config.toml
n_head = 2
vocab_size = 5186
tie_embeddings = false
init_std_qkv = 0.051
init_std_down = 0.01
beta2 = 0.98
decay_shape = "linear"
seq_len = 512
dataset = "wikipedia_en"
Each number is 500 + 25 x the weight over its row's rms, rounded and kept within 0 to 999. Layers, rows and columns count from 0. Numbers have three digits each. The size before them is the row's rms in percent of the matrix's.

# layer 6 attention query, 64x96, rms 0.115, rows 0-63, columns 0-31
067:469542487510463503461517511515477514494528495515495499476507474514518506503485509523480506506475
072:504510504497511504504466516486537499501496502508512511425461461501506487495482493517523451479480
074:458530488562527473511520541494484468457482491494488531534505525476514511472514469486463519484497
075:468499470498450490510498471509520503477551469464496491475530459515489529508430538506451501482522
088:494515548519532530483546546482491495490552494507472519504482476488516537528475499546512498466533
084:447511523496514492508493479495523529493452465515488481522489536494486529473476548482476496495487
086:485534548473523522490473478467515539515509508485491495519528468494519521526492558471488496508538
089:518475528482499525485471521471504531520485498463494513494532435488513493491489504485485522504522
115:499525520521518532504482506517483486482493527528525519476481496451537512555488482480510495476514
106:507485505520460496504504508515476451516507519527515502501543480488533537504516491473520507504506
124:502489483470472470490519475542507512509492469467475493518478469566468450478481522526494501505460
119:502502455519467463545502492478487525529525494540493480489494493529479504513515464510535489530456
108:509505506473507522469490491503524511442543475477478515507516475513531476512488524510484490460523
118:509531527512503496489467514485487543524448495483483490509449506506496489500495526477523481438475
094:481504475537524528505490504458512480510488536524501528487513500457539544498495496518477505539520
096:510501477511478535473507502508489521475524423509462452484511532558500506501477506502469529502514
084:462460492507514501509499493458510500502483484516552462465460522480463494522502483487543479509484
081:456522489539531466520509478508519494507485490496500449457510492483499465471529489517509472494474
080:548469469467480483489472469534490526516515509470474503510503527517505527500473531511461513541531
100:504524467475481476495474465542486522451491459508538505486450495521502482505516473480508455497491
084:471488511513477473516537493521459520522506497518511564478464532514503493494483431550526476496455
098:499533560528536559483512532467507489514476508515500486527511519455502536506486534523493510504542
095:468523532527524539479483514486514489481472475521508521518495516461509535486470507501477504480532
126:482525561484543492512491540477512521540479503474486492550499492513472535487462531537495504514518
091:515466489510432476487508487539519486522473511508513486477480480517467490455496501489485521451469
109:462496476495432498473506472497526517482541474531490466506467478571484494491472509513484503533459
087:500520484463525482509496504479498541505532509479484534516506465501537493533485470478529489509532
115:448522475513525509496499509498533518523479478498489506526454522516508514484457519477492479518470
107:486498473547465489471520494531498436491480495493502468478495490508515551503496531492504503505482
099:487496516429492486485446515453507539511494534483558553466455464495522516481486474449503519516504
115:535485526456505511468484536538494519468514503459525517526529462505521487511498513473490523481531
111:544490559495493510494508515520482480502496504510526491521534485494519555502466546501493507513507
079:504528539508475519475514498463511514478503459472463482498512482546500557531505535515498531475513
093:479527454510500493525493512507493468446538497533525519442488518550524469511479456493494496523456
092:518479528480479528450554490521525532492523498473463540540514498511528508485484500513432502447509
102:538484531520522524477510471533517493541475493460464496529529478535494518485515530498505491484521
101:480554464529515475509439516481437495483500509515493495501524524462517500526533461518498506481530
104:427545489512537502567453514479469476479502518555511523520494554467503508515520467529529486509517
103:501509545501527502534493486449518489520497522513539490540522539461475544507493533490496494503523
106:543518505503513536518526509429500478496495518512484487522517507440510546502552542499530482499559
117:536508484522517533526517504479508440495510486483488477501491502499514479486536519535492545514463
112:495489520515487531494459493452505495484534500493521489492506506460519557526513487488494498497566
085:468509448521471512486535498519532499501539489501466482462488466525475489536489507506484463480506
122:507477523480493496508496489545513548514500503497502475476509492535477512524477505479522491518511
101:531491508495520500488466512491440462496564495473491463489542472520530525494467505481526474538508
103:510488481539491537483516511546468508513479472443499469503484489487534518475513542512461529513483
104:510509446517487463465502545494469464497534526499506545499503477474529485454518490494450528529502
098:501501482522498515519534494512479464524474480470455464520497529459531552524496508484449525479477
092:470516481510440500486528535495487488443503516507524515476492478511486479539500504481496506474477
086:466569488514506483495490457513546521520484499517525541510500550505506466436472489526516472563536
099:498505485497536555501501484471475494505495484507462478496517511483520483521567534489487512533518
100:548455528493452520463542511476510532553493501446469466512493486481467490501517556498453493454493
091:451519507510497477538478482541500510478508489508524548468492510524504492457497450519536482523516
112:507484496486457480519546474550521529520478482502514506459472495543464469475489513502528489500454
099:520533490504486495492429504484466470484519514543502470488507514476533505531500445466498510525494
094:480501527546513522540461475487485468489522511524533482522495521476532553500455487504493519517548
106:496468516504443470484519488553493489487507518532555488454511462503485484481464508521521481514502
082:511461497517459460497505480520537468496505506521507481444498475533457457501481462469508498491482
120:509508483489486469501510502546501537515481499510476492499468514538478442468504511521487490467450
097:463489479478460458482459521534459484471522496528469529491496519515506498500477446540472520476505
116:488521504514507501497469469481534497511494496505451494507510530508479526500493479535501457498528
112:542483485498487527482496471477490506493483521476511457520512511462513496487563463479515507486536
097:496534495507517510514522518482494504506490496507474533479493498499457499518528494502554526462486
119:492469557451459513470457495513504501518503526482554483489493473513481492520533470497528492476536
# layer 6 attention key, 64x96, rms 0.12, rows 0-63, columns 0-31
060:549475548504492534505500510441543507530506502499494506512497500502549524505516504487551476506510
067:487483503495478470504502517517538528520514505490500500552505489503421469492486478465480467531544
083:511497469507491516511521509488437487478495489500491526471481531492566523522507509518521520514507
086:503479553491521501520535516503468480555493531540482462534499487479469490460506503523473489502506
088:472507500504514553548518503515472462499455514511474499474481530494529487488525511526529498488531
084:509469456490487507481495485506534548483518533463501492502527487526497516530486499469502522507485
103:514509466520525512516518567502492497474522486465463505498516527501486529531488529464488512485513
100:531460466476455489477526479536506562508498468450453441515489502544511497492511529472482497497513
091:469518477555490509564467490463487452469491507520546530475491491479524491527507445523552453484502
097:489508494543521470536478480501463470514482527524516510493497473487468494506521461537517466483476
096:563494512432472512486499500504487506484549481502457490506542504531541500500490531468485520521518
119:508513496515525517467493523489500452482475499477475458482486552532535518514508534488451551520499
104:488467508485419532505518447507499528474480482525509480498525508509471476470492475442519577478530
111:500484522477510495530504490457524479504532496481489488511489458477555544541493524519516469517496
096:459490514537520466501484496507498492545448526505528505521485504503497492494532480543498452489524
102:518461496485450491470507509514534500507472509490482480482503519495522489519475498462511545509526
076:481483485498504440509506481526523487510489484499516431520492486508485470491515482494485464540538
061:503551497497506496480480498497485535528495470468543520522518517527482487486507490524537490485473
068:547476532481492499526470524490520453487508547509473478470503488469491492474532525514480513512527
108:510522514490518524502493547517527508494540519488522525500535487507506510525493497518532481508496
075:467547502508506533515527551468495429492520473515500479516475517516540490496512515559512489515519
084:491486479473487515534491514523477471480487522488485524518497493513505481513522467489500513511526
079:470496502524505521552508502484505471467497490486561512496471472485514496478520456531526503483534
109:459485502484484557480502504505527477508487493484503500483558475503497506532506484527522498492513
114:520482529470481482460503473512528544508463494512489480523466466515477508483484531457471519497477
118:548470500477493474462518574531508512491494515428446465529512518520510476499491533440441520493485
125:496519474512493525541450509492496483430544482501520507469521526476538516514522436468533532466529
122:497474536495545483521493518517522482495497527501523525522507486483549501527509499498476451519511
093:558479546524523484558514506510480495558505516480531486503490474492542483512490508506520443500472
099:452501427540484509494486523499491498499518452481495535512469474502514504507522523496478453531494
109:554483464503444517510513463501488523487510457533446506487530465497444504479488467457536543472478
107:535505498537483484518488512473487503521484488520478505510523449476435478506488464480548510473471
083:460523494485442516479533454469499493450508537475515485472509490522483500523509511486477489473487
074:505501512499526482511531544492486502494494492533488520541535502491451454471529507509519484473494
098:504495544490515550498484500484512500567506528511516483496466526486464536485479512487487522517530
094:463502536504511491503488471507526508529461486500475450485486477490494495482509517506468519513534
104:520517483509485487525525481516502464479514513521557515464546510497529465488490467503512482509474
082:517468527494507507496489516486491480483516520541528477442518500482539505473532483496556485488505
112:525462471509508510552506524496513497514536536469536521521497518473491479471513483492528511492485
128:528466502495462498502480486461471471470514559506543487542480494496495498489517444470502506498524
103:537478514457504506449532466483527527516501523482458493548493500540485481494458556506455496532513
089:518498521532506463528515522504493473524476501536546525506498507473498483518505496498529474482474
151:501477523476466477481543494497519526510454488468477470531493500527486488482499534501452526499487
110:470558499541488510545489496511508466473492489492545483494491527504495501532515489522506489462496
096:478564513516485537512499457497516501513459532537504479480467497524488502485516492535498489482496
101:531509525515517435501526507535505476543491520532501507497514498533531505513482538512542472511481
100:496492498501499468478513482549498481507478457538466539494516466517528514464502526483503491527483
108:521501530487471513498508508492524496554558574492518507527532514528510493480484507524515485499512
088:485480510494513491485497525518533506550485511489508488488439555521487487510466478483484498475489
094:532542483492475486507520517513472521449532479493518515489523516486530473528504509510548487509488
083:481498517495508494518500529499465500485480517521472535534486516501478550497474451526486490482509
096:482496534494498512499491521499537515544498497497484490527491494496458539510490500495476516480517
080:539517483500507498517530492536493500492480480524492455483519506494514482492527520485540480556477
124:495502505508513500504510530473516503515516455463456463567452497494467498511520527503502521499527
087:520511513559503498529527518509504483498494497522516512470536531479514476540524482515526439499504
094:549524510553511480520494517491491472502513531532541504462518516462504485509524490525553451474486
101:513560447508502521552485510519513494481532516536476480479500538535519478488542471497490519471483
138:476506476481495474485531488523537528502474467487452495521496479517452471470495547475453526518462
088:499490466462508525486489487500488521486521481475446462514520510529497537520496507494483533544521
093:480539509497478529555489479513486501538498485474485531448529491538527518477461485512502507487489
112:481503521485494492555494537503527519534469507466527496508483505459527512533548515517555478495517
116:491501505511497481529500511504503527563492506527512493502497482487467491505496499498495454543479
112:520484509494490497468507471468500477451522525522504495534473492466461480500491482476431537521504
124:465537479512491481524495485490448456457501494517473512470468491475455484511506477505516482482510
# layer 6 attention value, 64x96, rms 0.0942, rows 0-63, columns 0-31
094:517480463487492508510495489497437474500490504506455484474529486496485528493520494462492504499503
115:474499464503445527475515510507544503500534487489477475534499485499514500540515524521482493532540
082:554466496523477474469504506500441501519463506518468489495542513518496483464513490487463490451487
102:567496529493499496500474533505482500518489510539498491480487518515501488498489492475502485489500
088:509522490504484475502499526497526501524514473499505508450460467486507500534493479538537493550487
100:498527514492503543489510510516485510489546479496510504493533516485494537506445502487494486523498
083:500499539477479493490553495466556498458503472548517505512458469497514495493474488536501499501522
074:490520477497503514459521525493513471496482495520515509548450542511527470542490530477493459533522
093:463530475483498494460512565473502500489527485524528503518480478513523472531482516453497454546483
092:512512525494476497467520518488478490517492519498473478479511529518535521550469528504480500506464
091:451545516512514481524458497499513484484459511485479484505525517507505487485539504529502486529506
098:540545473513510517485481526488462475503567519487459514500520517518501512517466494524478528519500
088:520560510477509533459490467491500475467549477509507539508506534501517516460472486490505523503516
109:440535494518573500499524507503502491477502507497496509512537573507488499497506496502516535507500
109:515498498494482489515478514538524487501511492487478533496488466483479507507547500480489495536488
104:469484488507496480485506502482519507477524523451510522532521515501462497501492512524509555494500
111:502466521508540470519512495483500462474456496510473463493524531482518495474518484454479535481499
113:513510535502499483503470511507450473489499489532477515476513536504491523469513491496499512495485
109:474505449508521535523519517486530447472498490455495485541482520515508507500479493522512554517517
086:500543460499521513477544497503504463475535517535493504509512555480507508500458510472510529508495
099:491508498489517463497490492500502522532432553552481500526478495520465497514511502532511502509482
107:470490505504487491513508462517494523504516523514541523478470480504500504486492507515527496463488
122:520499506489508508493476483485477494481471529521518501551479505512508496494459495498506526485517
104:470482546465481497529488459477491494502500576472510487505473481490476485478534477565496527473496
102:497497468515475469484498502522423457536486468553490518440514460508505520463499479463487475511471
094:489472523501493488497501511477473493499503508542540475493479466511518470518487502479500470483530
104:451511454485511489518510471528472499530516499511522505531529511530524526511459490541511465508457
105:515504506517466484506468471516473501493482486528499536468510503495442497475520441498509517477504
089:528475517492521479470512508516544514465517500532541522508480490492532513493472507475492537505497
107:472497532511546482504495468506470457503497551545503506525524556490492496517514489484506489524479
115:551489468510516524501501503501485500471512468560487498494524497490522515499486501448482507494505
102:513455506500481494524470527517498523508499507464498520505507425491498471505519491541482442501496
103:508500474518480536509509501501529468528516478528516501480535526489477527491470473508472472515458
089:489493517518518488509509554531491516482491456497525552462503523509510463488526521521494500528523
100:530508481540507504529530487476475523530476478498470480517503434477498526533510490509515521480463
101:546484475491501541498462526506489469545472541462495523487526514486505486507494490479511535486495
088:523480562509505545505530478486554536515494469485495472494501479501543469470542510519511490522544
103:483494512509491492495509463538526477490530529462492466481537518484509514508524532503480492492520
101:513507490528491512514496517478521475502456523483503479473540535493508489508500505502504479529493
108:549511511493475446523522479531505511513507541470508498512533499504481517519512509515526487471487
099:529490541471467441483510486536442469517481496466527507498460489494479488482502538495507467472476
099:522500485496498499518518512535544513495507456459478470485500471508541461530507548513501474509527
109:534508486518496524511490518471515529505536506510497568491482532508482482465500492484484524536461
080:475552526531510526511472464455520503515497518514480489506510482534488531480488506520507466511523
086:509514507503500444491486480483494521533490512538514552496489486503477488526494511446506497499458
100:490502497504501488521498550451497479463489509541495520526502537522478501501482462522497520506509
104:505470454484473512442491531491427558446513487494484512518452518487485471510530502459496519480512
088:509507473492543509504464512525506490489462517500486492449534524481489512480515519504475513489500
106:462503514472473483498523506485448517480538506538558529535472471498527486545488523526497457506514
099:540510511521510447529521486489526500539478477482497468460497445499492547537484513537512517478517
100:511534535500470477489526491544476539488473526448514536505495465489522453539492502554480516529526
105:494506491513531529505506520518493520485495457478494451504499507501494502500508495454507539486540
087:493495499486454517475530454524471538503516541464500505533467540492486498490477498472475497484504
101:498488555528524523502496525538489506515479488477494522520487493511495476507510527528504488514505
103:537535537487476400496522506494476511502470516552506517520479510517478478519479520546481508507491
101:466514482464492467471500474537470496479455530514491503529494552506490506487501480506517509480510
103:474514472503509490465467507538477482502463490537477512527476573514485513485504504513500524480457
104:484506532503461491465457537486489468506526566498522535486490509523511454485497521483494488499509
110:453509510468480494455526478495468534489500483544514517526499530487465495499478516472520517528515
115:529470481477447502467543460536530522481515513501479478507492449475507493555496469532493512509487
095:510486485489532477499502478532503521553493513503503518540542510483496506515513490477502523471509
111:485504513480502501487482463464455486489467546479491451514479502505506522518480468506502487508523
084:510488533522523529480460541516471492510500508485491523480472502502510457520490508456478487528482
096:470513487527514544492490501462473498443545486485487487496495512506510498467510510469484518495564
# layer 6 attention output (transposed), 64x96, rms 0.101, rows 0-63, columns 0-31
090:495483540519477506513501527474545485494477514489553522498478499468495513489485490529467499548543
117:538536493468495524466525514511480520492496493467476512476528499488496528492521478490503480539471
092:527512512486517513497511502488529510485472508517498499516485517506453477511516484507502537518521
105:497494507457532493518494521464491522496500496495528503529521496486492515515537512505513535488575
092:503506507500513492535490478503490492523519479495424487550510516513533463502468495471527482527491
108:455444533512490481516507495496525491506494500487484504513481507474516517457479546514440502520503
093:524512472487506503464485498512444519490500509477507475490525515513495549491543535481497532498499
089:507495507465497473495500529542455527524544456480495512491529485483528527459537499501527500509508
098:509496511441511482476485483550471526519552486507480533519515499485550493503497501494519503483513
102:528484485483515516483518481514500527526487506497472468541523490475502503471541495486497518503506
083:508509512524513497491464486526537478509520550551482476502515479505545495523464457496525472493454
097:501458503493477512487506501519542473511501499463462515524502504468513508477524482498488486485465
094:492443471514483490501506510541529489511532529481499476493498485448505566491522557494465513480466
102:499467497564476523475514501495531510503505497499472497512481512493523537480466500504504528505486
110:527522490461498493492538481513502511494459520496455472514515501481464466516475459477494500540458
096:540444446492508512503534497500500510493486510486516527474484526548501496482517479477473506478505
112:517477474501498491473504483504503560542473489478503456511506492540446513493505510522491529457492
104:531483542512526510481487508481532496500437520519511438509478495475471491515519508499465533501507
108:516473489555482508450519504532499469492502518476470522513498500481509521481496480490487492469449
085:496446510509480480468505507503525495512515485465493506502509506502530553453516527495494532540495
092:547546510475516502503490504470479478508503487538486489525507537518501473447506464470557492496508
113:509500476508528502542509486474509475468508478508504507495489522522500468538472542499514504520516
115:505515516510508511488498530496517456473513538521564518473490499495519543477564539493512530455539
101:529493485508514511521475509495501483459476522519553505475498495508490500531482499487536454491524
107:499475563519531486503486495453517485525492497522525477525479514478499467517495520515461506564549
096:500537532493534515487483520481468509480509503509554506497520517501521516520500542501491508515562
112:522540526512542531489490499458531467506495504534497496520497514486505483493491479507528527520510
112:481509505532494494554482487458532495491495549553519483505445492490505473537499500476475496529513
088:498487490490475492474512521515462464509483467419476490502523529524487558456527537502488521450505
099:518482496514540494500485495475535496517489476512506471503521496488511510432500519528549498500533
113:470504511490492487465533523495527502497494525477521498496535476486477526504553544505467520500500
102:501528461467515474540509495507503487490525488491512510489512490498469450530475434536541483461506
095:458502522502475507569513509489528502527516512495508555525469527490495480503536509514458478490508
090:464508498479493490502493497538455455466528482508507546487508501541510413515476487491508482482488
103:479480510493492496517497471480530479491489521512487483539475502466509511514494484492495488522460
096:458521497502505440541501480506486501524522520520497492485486478470492463489535471485555477492499
096:500442485487470509457516506509472485472533514450481507471498484532488487466466447482491517478499
097:506440509518469507502516496463517517536473499464509501472448502483540525511485470492469517513505
097:500514524520513523549545507499476498533505496470463562534469522472523506529510445488517482504509
099:461545510499552505516467476469504500473486492511486514501453528511514559512477518478444527487492
104:539550483456549503508481492480527519502450484519563489480514495518485492539462529499504524509504
097:511483495488479516483538497543467491489520521480489552490529492528513493481469448477523512532508
113:448530485470508506517479525501496465457540502545504538498492512523485490513503510529487501461530
087:552466452509507539475520523490524509501522504464438487528480522482510550488505517519513531495485
093:464561493504510473529488484471518515461504519561534479493480484494506459553488509499516496532474
088:515514492533536499479486500498498458500509478516514510549511527476465490503539518531516496485476
101:514509517487492470480522464520500485512478508530530506504525469457532525494522531471525446517510
088:505470540464457485542500475497521494515448482476516483532495488494513480532533479524489471465528
110:542532521533528506482471507492479486459487487499528482467551507482528505472496510483521469546516
103:504503479499471533506501482507512508511507524477500453502484508538506506533482501501478533540456
099:496523515461497503489472510482495502498504525486485463494507507493526489524498437455530501505519
096:470462515464452469473511492526513525508508494497525505484465479549499488476530481503483499495489
080:535512524512499498470493523459529513506470509539539469456491488462511548488529520479503512502549
104:482503472489523483487506494542471479492531488491473551485505490505501467461470496485534513476507
098:485533480514539531469492492471465496483530506504475479531508512458559504533496528462503501547499
098:510522516507530486466469508454521549527472501510462438511503484468519552496485566484473491477505
099:524513521507534483516496521484527488525464485510473476532505483474493491517515515483517508467501
103:516520474533518479498495532510465511484517471536519535455526507508515465533474509499538493525513
108:495485487502471462451494492485500532476492505487480461475509448470537492478517540472496482488511
101:456490504498498481512535510513491508552501542505497530486499513507495565510489458444488501486502
099:521490473506492476492496508475521478511468486539533499502483505510451492492484479512506516472478
113:561482506506511530485510485510501537538465480497515468507528491465494538488501482501527498504527
091:486521483493522493478525528535462486471546481518512542486500494523520467488477486512549518505528
100:547446512487480509448482482523508498504494510468482454507493468447512501480534513506508488491485
# layer 6 MLP gate, 256x96, rms 0.144, rows 0-51, columns 0-31
104:488484485522495488525477517511490487494521561485565545521509540484510521535487459496535501508492
091:524542523511533494525456507503489464481523520489526510531541483436517486473506476503513500499488
091:514514563488497473498512488471487455486498501506534517534474553496478522495465472495511470495519
095:504466526464494552525478481467459509511524510485549523456533545512496528537457454465519504470514
100:522516451472521499532489475455482523510529526528492470471496499472512556490557483521502527499526
093:499452463486491545493512532527517461497531488491530514423492490499494507483487479490489469491506
102:498484499513481508551506500505510537492528505473484517518549455479539507489494484490482500513538
095:456541498471527518496483517534476504472542499525500526500523529502498524561471485527510504517480
111:501526463527525514512500497471504489502508545479474534468465451491507495510529514516554507484529
110:513496504494484532495481536475534468476546559474520515484483570514546470498524496500511479488501
107:479485496501477495528517477492482548489488497505502516505515506489528524495507503534536439506515
108:476549503533524517561462493503521506484496542533452498501519503489489535524541461471488478489548
100:537508535506475523513464524497488489451560528497498496492518501507504525505508514528491491515553
107:470469505551472507516522525521491497500543518460497531484510529513558486497528502554503504492522
110:534488480516516479520504497457498521485520512521510515490467515468529502549473508524515491503498
090:484540523504509509488515489475468512472541520476508460505486509489511502544547470541559501479522
099:501536491469522536501439496527501502516497529534522499457510473457511506531497466566520480503483
105:479543512502494516508498513496452510491539434541520578506485468462557530518536505506555489496545
102:544513494502520504556498512429499479457535517541516484480540493484518547519508492502501526548553
100:522493538540525508502497515502437488492504517528508488502511500471518496497505516458519478514541
114:478549516489516486516483476448466496485509549571550533473497462475508469513504492508535460522515
093:567520524539478548519508512477479471494492509514486493488507459471530487486472481529476542490496
098:474517466524497525520495504501492520484515527449521453445494495487484515477519467502526507542495
112:530493494527537534466490573481456465485526500459506505479493535478510509505509509528483489507530
104:509507489486503474490513464483459497468517498496537485515524527471574531502478446520499482524533
099:485527486502488523547450517469493532497515528518521476483521516424532518510470482518505490496526
100:491461551495527476552506442483508482483507470476487531454482496464492494541506479462516485491496
090:453532525480511549545502474525526461507560508533517511533477514496564488491503477493539522547542
097:505477519470497465491488491492521476468537493498499498473511547495483527526437478487496459530498
094:470540504511524493490475521470526496450484549556499476489481502480528508474512504517490481483541
093:439467505505466450483493513521449490518537487527499537514539466513569465504466489460510481504505
108:495517497490491510540531502470478520494506498507509520497511492450522510530502500507516481518500
107:472537501490516534507497525456482470498493511494501473443492465515564538527520493500507458535562
104:489503473520506542525426543466498508488540528512539537471509466489492509549505483494511484480510
099:464502511511479523520459508482470493510514462490491539451527541503510510509512504463485513491521
106:534520515505491536522440488496528474466488478547514482477515491459505481511562430489501476518497
106:539534468470474513520478541486477522481521482542529527479495518489505482521535469476512462547530
078:500529510522487464525480541513531523491497532543541544509494531444511514527519510500490468519480
097:551549501485491513548502536524530523471489507545500495464502470436508507549537508512542500485501
097:465489545502571487513514501509523475476503510526517544508534512484505492458488492513510491510534
099:481509540500483544541491510540498552488571514491520469509490491490517495521550497518513468511560
107:483541541517490530500486527505534530452498511469516540486540501490565522498499508526469488516540
089:464525514476481516496486504515480476484507484543499481481564497479493497516510457519525499501531
063:494498478494481530479515492474495555519484503466471481493475481509476508480484525513476564509502
101:495494493493494529506454482497475490492504522492515477479491482500556473505510463479549516487524
111:482479511500498500519495526466507515459573507532504488499504479437533511515497488497507462513501
107:454486461562475539527489485523434451490497493495527535464507511474526505524555493492491513490533
105:476469515515520488520508516469522483455533502497516478474503506489533518575557496522513499441491
118:472508493496534536502447522509442490454475519514517514490521495508526497553537463487487476511503
086:488489549511520503526493540471513484500497491566501489486493534456511536550463499516490490506530
109:529487487497532509499484579484471517478493492494493500484562506501527493519527507496527472520479
099:472537522500502525502480535479533491511560493523490529517509508495530496471464502492525466518508
# layer 6 MLP up, 256x96, rms 0.149, rows 0-51, columns 0-31
111:526458498501463463520511515544482534487494516461533518505498499544509503523487496478554512523478
095:507508486497538486460474553496484490519524492474499496491486521517476466509522497442517467494490
085:514496511526524529528483531493530553487503530476499516508543427507510466495514524520499495522521
088:479533499501466517450508491473516556515479497528485508520519455495510505490520492570502520534499
097:512515501489493498455491466459511537480511485503479453508475492524497509519491433546522529551513
089:489485491447488505493507543494527450511539515458481529468487475511474491477510493492473496471507
116:498474499510476491478518492491483506503496486469493520530518480521533476489481499484505470526563
090:513462525508533523490458496493481453521507511489500482539563526514500542495501493480476464467508
122:478530512490449491518522563554509483498480447515499490501513494499472504460494501487489515572527
107:512480529495442538499514499503537495499487530475488525453476543493512493517529500497535530503495
106:503502498510472441549500519468484512487549492461469487520477489491507503502528517512524483491461
099:505482482458497477473526507541493499482566479484472515469503482496505503509471506478481506505482
100:564507515506447523525494495507509488486533513543483506503474517497496498491500511538505477457513
107:506485492503462486521497529501519510524534528527476524484512441479523441514537504475501485559491
125:540514517533496492518519563494475518494494491523511471517465493471519486531501512564525537507482
079:519536513494513482505506478503468483509493544459463498473490470474513516495503520497480509454462
099:493457542462502527492480509510514517504469489492460539482537511517497498480507504516479525487493
104:488465488522500487506522520476522458458508544485514448514469519487526494529488561520465495478501
117:493471515508435542526485468544531517477489511489488514548488489463499472476485499495528491519474
105:524448526522511491494504503501492486511486511482488494518522503513490483485514504404512492545561
111:531519500484520517495485528434512466483493492487497492502495478473479448510515497510456496525482
088:511475514497512499527531525493502464504533486538489509462508507507486484515491492495511527505501
091:501546505458487465501523499513483466520527501483511523520463459498490489490475498495544487508468
108:500478526444500517502488505477478467509498521548465472524528516514503542487442479489491488500490
112:499493471532470506494548481522477492463487484470507498504517500487518477514508503497498538514513
103:526466475523502462450537491526499466469498502517514523517460513531488495496475517508485501481482
100:515513495443460530467470538512491528515525509535503493514508481527497477437503509502468463514504
087:508464452533489508469489529464465488472483496516498537499506461495455499483501508526498493480430
099:490496481495501504468483501476499512477528544507486474494537472490572497521517490493448492501536
086:534482517480546539481518433474500525530494471539513511485504480508503513502487497524517486546473
087:448488483501481486454488508505527533523560488532490527489525466535530495497465477450500495525492
124:460515538512551500527476482472499469500519476497519486471482528523467479475480510530513542465501
114:498464522494553472499514463512531534486511492507518555538512533474465439485503484503513547473487
106:484472499474483495459545453504473462447529508490480440507548501511508503450495538511497475536514
097:521476482507519519484559515540493465498489510493502483522467461494495496518508498485481505499493
110:468497537479547493506529478502479475500530489487488550489457464561491489528512546510500559485518
131:489520499498496535516500518481487488492501479527534506511537490509464483490546476512494543522513
075:499480523501475526538516472489493512507511473494467496544518511491537455526497468462477529540491
089:508554499475533498531492527487523522473463491531513493549507570483488517488486476503443465482473
091:518493501486531436531540486515593455495511509539523542487524531511494546512527494516510456535473
095:519466487494491496477489524481497473477502495507459498498537497511497527510452492492487499516457
108:484549488518494544471473480501529482499520498520541509474515503486564509457468480502501478498534
086:514481467523506506491472507484541526498496530498486528551471458484497474451509535462464509487487
061:491523478475517505505511497491483518509517485512431495517530478524512513478513519484479502507516
089:488441490494490517452469524509470494480492462477459504561534430498515532485499496477501511520542
132:515551488488531483489513449523500452522461521500527505493486528532447485488474474495502512489478
104:528468522465522469424505486491544507531496515511486467532482496536459494510463505525513492516468
117:499474523500485444495515481456499460467488480465511477497516524536494538545506530518526510429463
129:508511492530512496508435478509481462551531504523488486507513504505511493473517505549513498474544
067:483498468489463519473471489506465482509493501441524481492507492509495510464536513506534477519456
110:450505469466472523538477504494547507501510485527472506494538496492480516511487490491507495555516
095:522498520489501528481497443468480494503511499485487542492501520503476505505491466502456461496489
# layer 6 MLP down (transposed), 256x96, rms 0.137, rows 0-50, columns 0-31
106:491448532488471494513500493467505498500527543510543483549484490488473518474519522517512527488406
100:477507502547533457502488465484448481501507489503472541511495545492494514464497506475483500518537
088:438514512495526515538506535466498505525483537509516506462534485491519472497464514489470541526474
093:514481546542498492493526480512543517497521500494522479543481531502490455472483462490479485468499
096:471504537556539485485520521504505476484493483500530512509506516476513455508525513464509459485528
094:482486530509488498491506494456536495546478522493462516500465518457441503487504503466525499473493
102:520469456492509499488543507471467543499490529458480503516470444471515563511492491496459500518483
094:454475459467478457423521491485502496494506458502507492483490479522497407471549459496495485505531
114:508463544518506522499525498524480517461467521513526496515506539496519517509515511481502523516492
105:519528509510467501512500476525499471507479526503519518519473488511518540479535552485489466476510
103:481461437533479491461473509476502475494506538486521471529510535504471501513526473510486517488477
103:511522501478486518465496510474503492516508449464522523504484526511491423525524476504506500497490
099:512535513490481494520480546478507482475499459508494467501462463481528509459515540518481524543501
111:472503480494509516460455529493547483499508493481493485496516473555527512544484476520471474488465
114:564465542509475458501536560493518516479542547498494498526540502506506522557502497507449486498503
089:472530495495440511519484543502484486481484495467483485445491528489507458465494528517506527536526
098:511506458482496493512500489523497517521499511502523494528505516522552438488508499452525489513516
104:482486522484507467486487505476452483522482477520522497558498495509507436532491485517528520475509
110:481526484509468478462500539483490510513471512476521520497497484482500502481510523482501500486462
102:473497490552519512499530522492500487511509540530508504509493518468527497483507521500487477482498
113:506491520450520489504536519508492521486518488538535496491478548486555482479496470510477473544508
093:490509502484502466517461419497535511488562533512483508532524535498512497482504500482506513445467
097:497498505525480498456532514517502503519494465524543496496499496508501527427508508474491489492523
110:487495541485520563530481497515530476499514474503488457518500480499494454546476479500509448470532
107:492502528530477504483531499509520531559520495498527463477509514471517497492495526503451536552508
101:480501460496456520498465473503513517473516509520506498500500532526504476515448470504529475544518
101:488497481516495496551480555500483510531499449524519497479521525503514508486509481490518543460555
091:486534511480513514498463465511498522489551483463492481518491498485535529500496492480504514518531
100:471505491496497522497462487485479529472541517489481503516518539496548481504492509458498507500526
092:475529497485553469500493524470477522533486494526490493544501484476481546485475510503500492553538
091:518534518509524472528503504524446523525512546545469542515478495526499508536497521464514487468490
112:467454522502523489525473532517508490475537504490523454482533543481522498481497464486507505505462
107:478510486512506522473498503504486504477523450487523508502560449516496508533495483528523528532533
100:517495483480529495429545489479525481515552501482494494487532510464474450498490499496546493494557
101:500493528520516492486498505523491472481485520484506434494450532497509505520520482508480502485525
107:458498467468536482538513499476534510464534516492484515525465495458512466543505505467517507499521
123:493468497540458501514523499510483487503487460526490494581555515508491490460494461475473520499462
076:506488510545504473511495456512485474499551520564527481504496491483488549521492531514505488516524
096:502522446502539491492514544518487496514474498466496479476547539507506526499454510492445480530463
097:481538549449560512469516534486548474510475504519482483502492530556494497500467530507482505502502
102:517501502531500489502472482489489489475444500486504496482534475444546486494505497494446536548486
107:457520533482496499505518473513522479494487519536490489506533515532486495449466496482578469464513
094:529501520518501477513501498536497521484480525526505460554461498504593497479445513508494474519482
065:516527502515497513536468501501505466457518534514541512483529505453538503535509487495554462492500
095:515448490511512462478495555509543478536498499481480507535528516507490564506492464484487502507529
107:486500487522492445484468528463493461525455535467515515503538508519528489457507503502529491506497
102:510507464465483521473510533506469517497519510533474466499545477488506488502512493478470562501507
107:518422529501503531483546455497493485471461488480493474496505486477482508538498515525466494476481
133:509485509501481524469536490521514495502485526522444481502457485453507481485483486542519492518499
077:472483515439525506494534503483527523464493538518476504431513511470507469514474497494500511542563
111:476539487455491508515511469502532499490507500479495552536504505499445541497496482527556532527552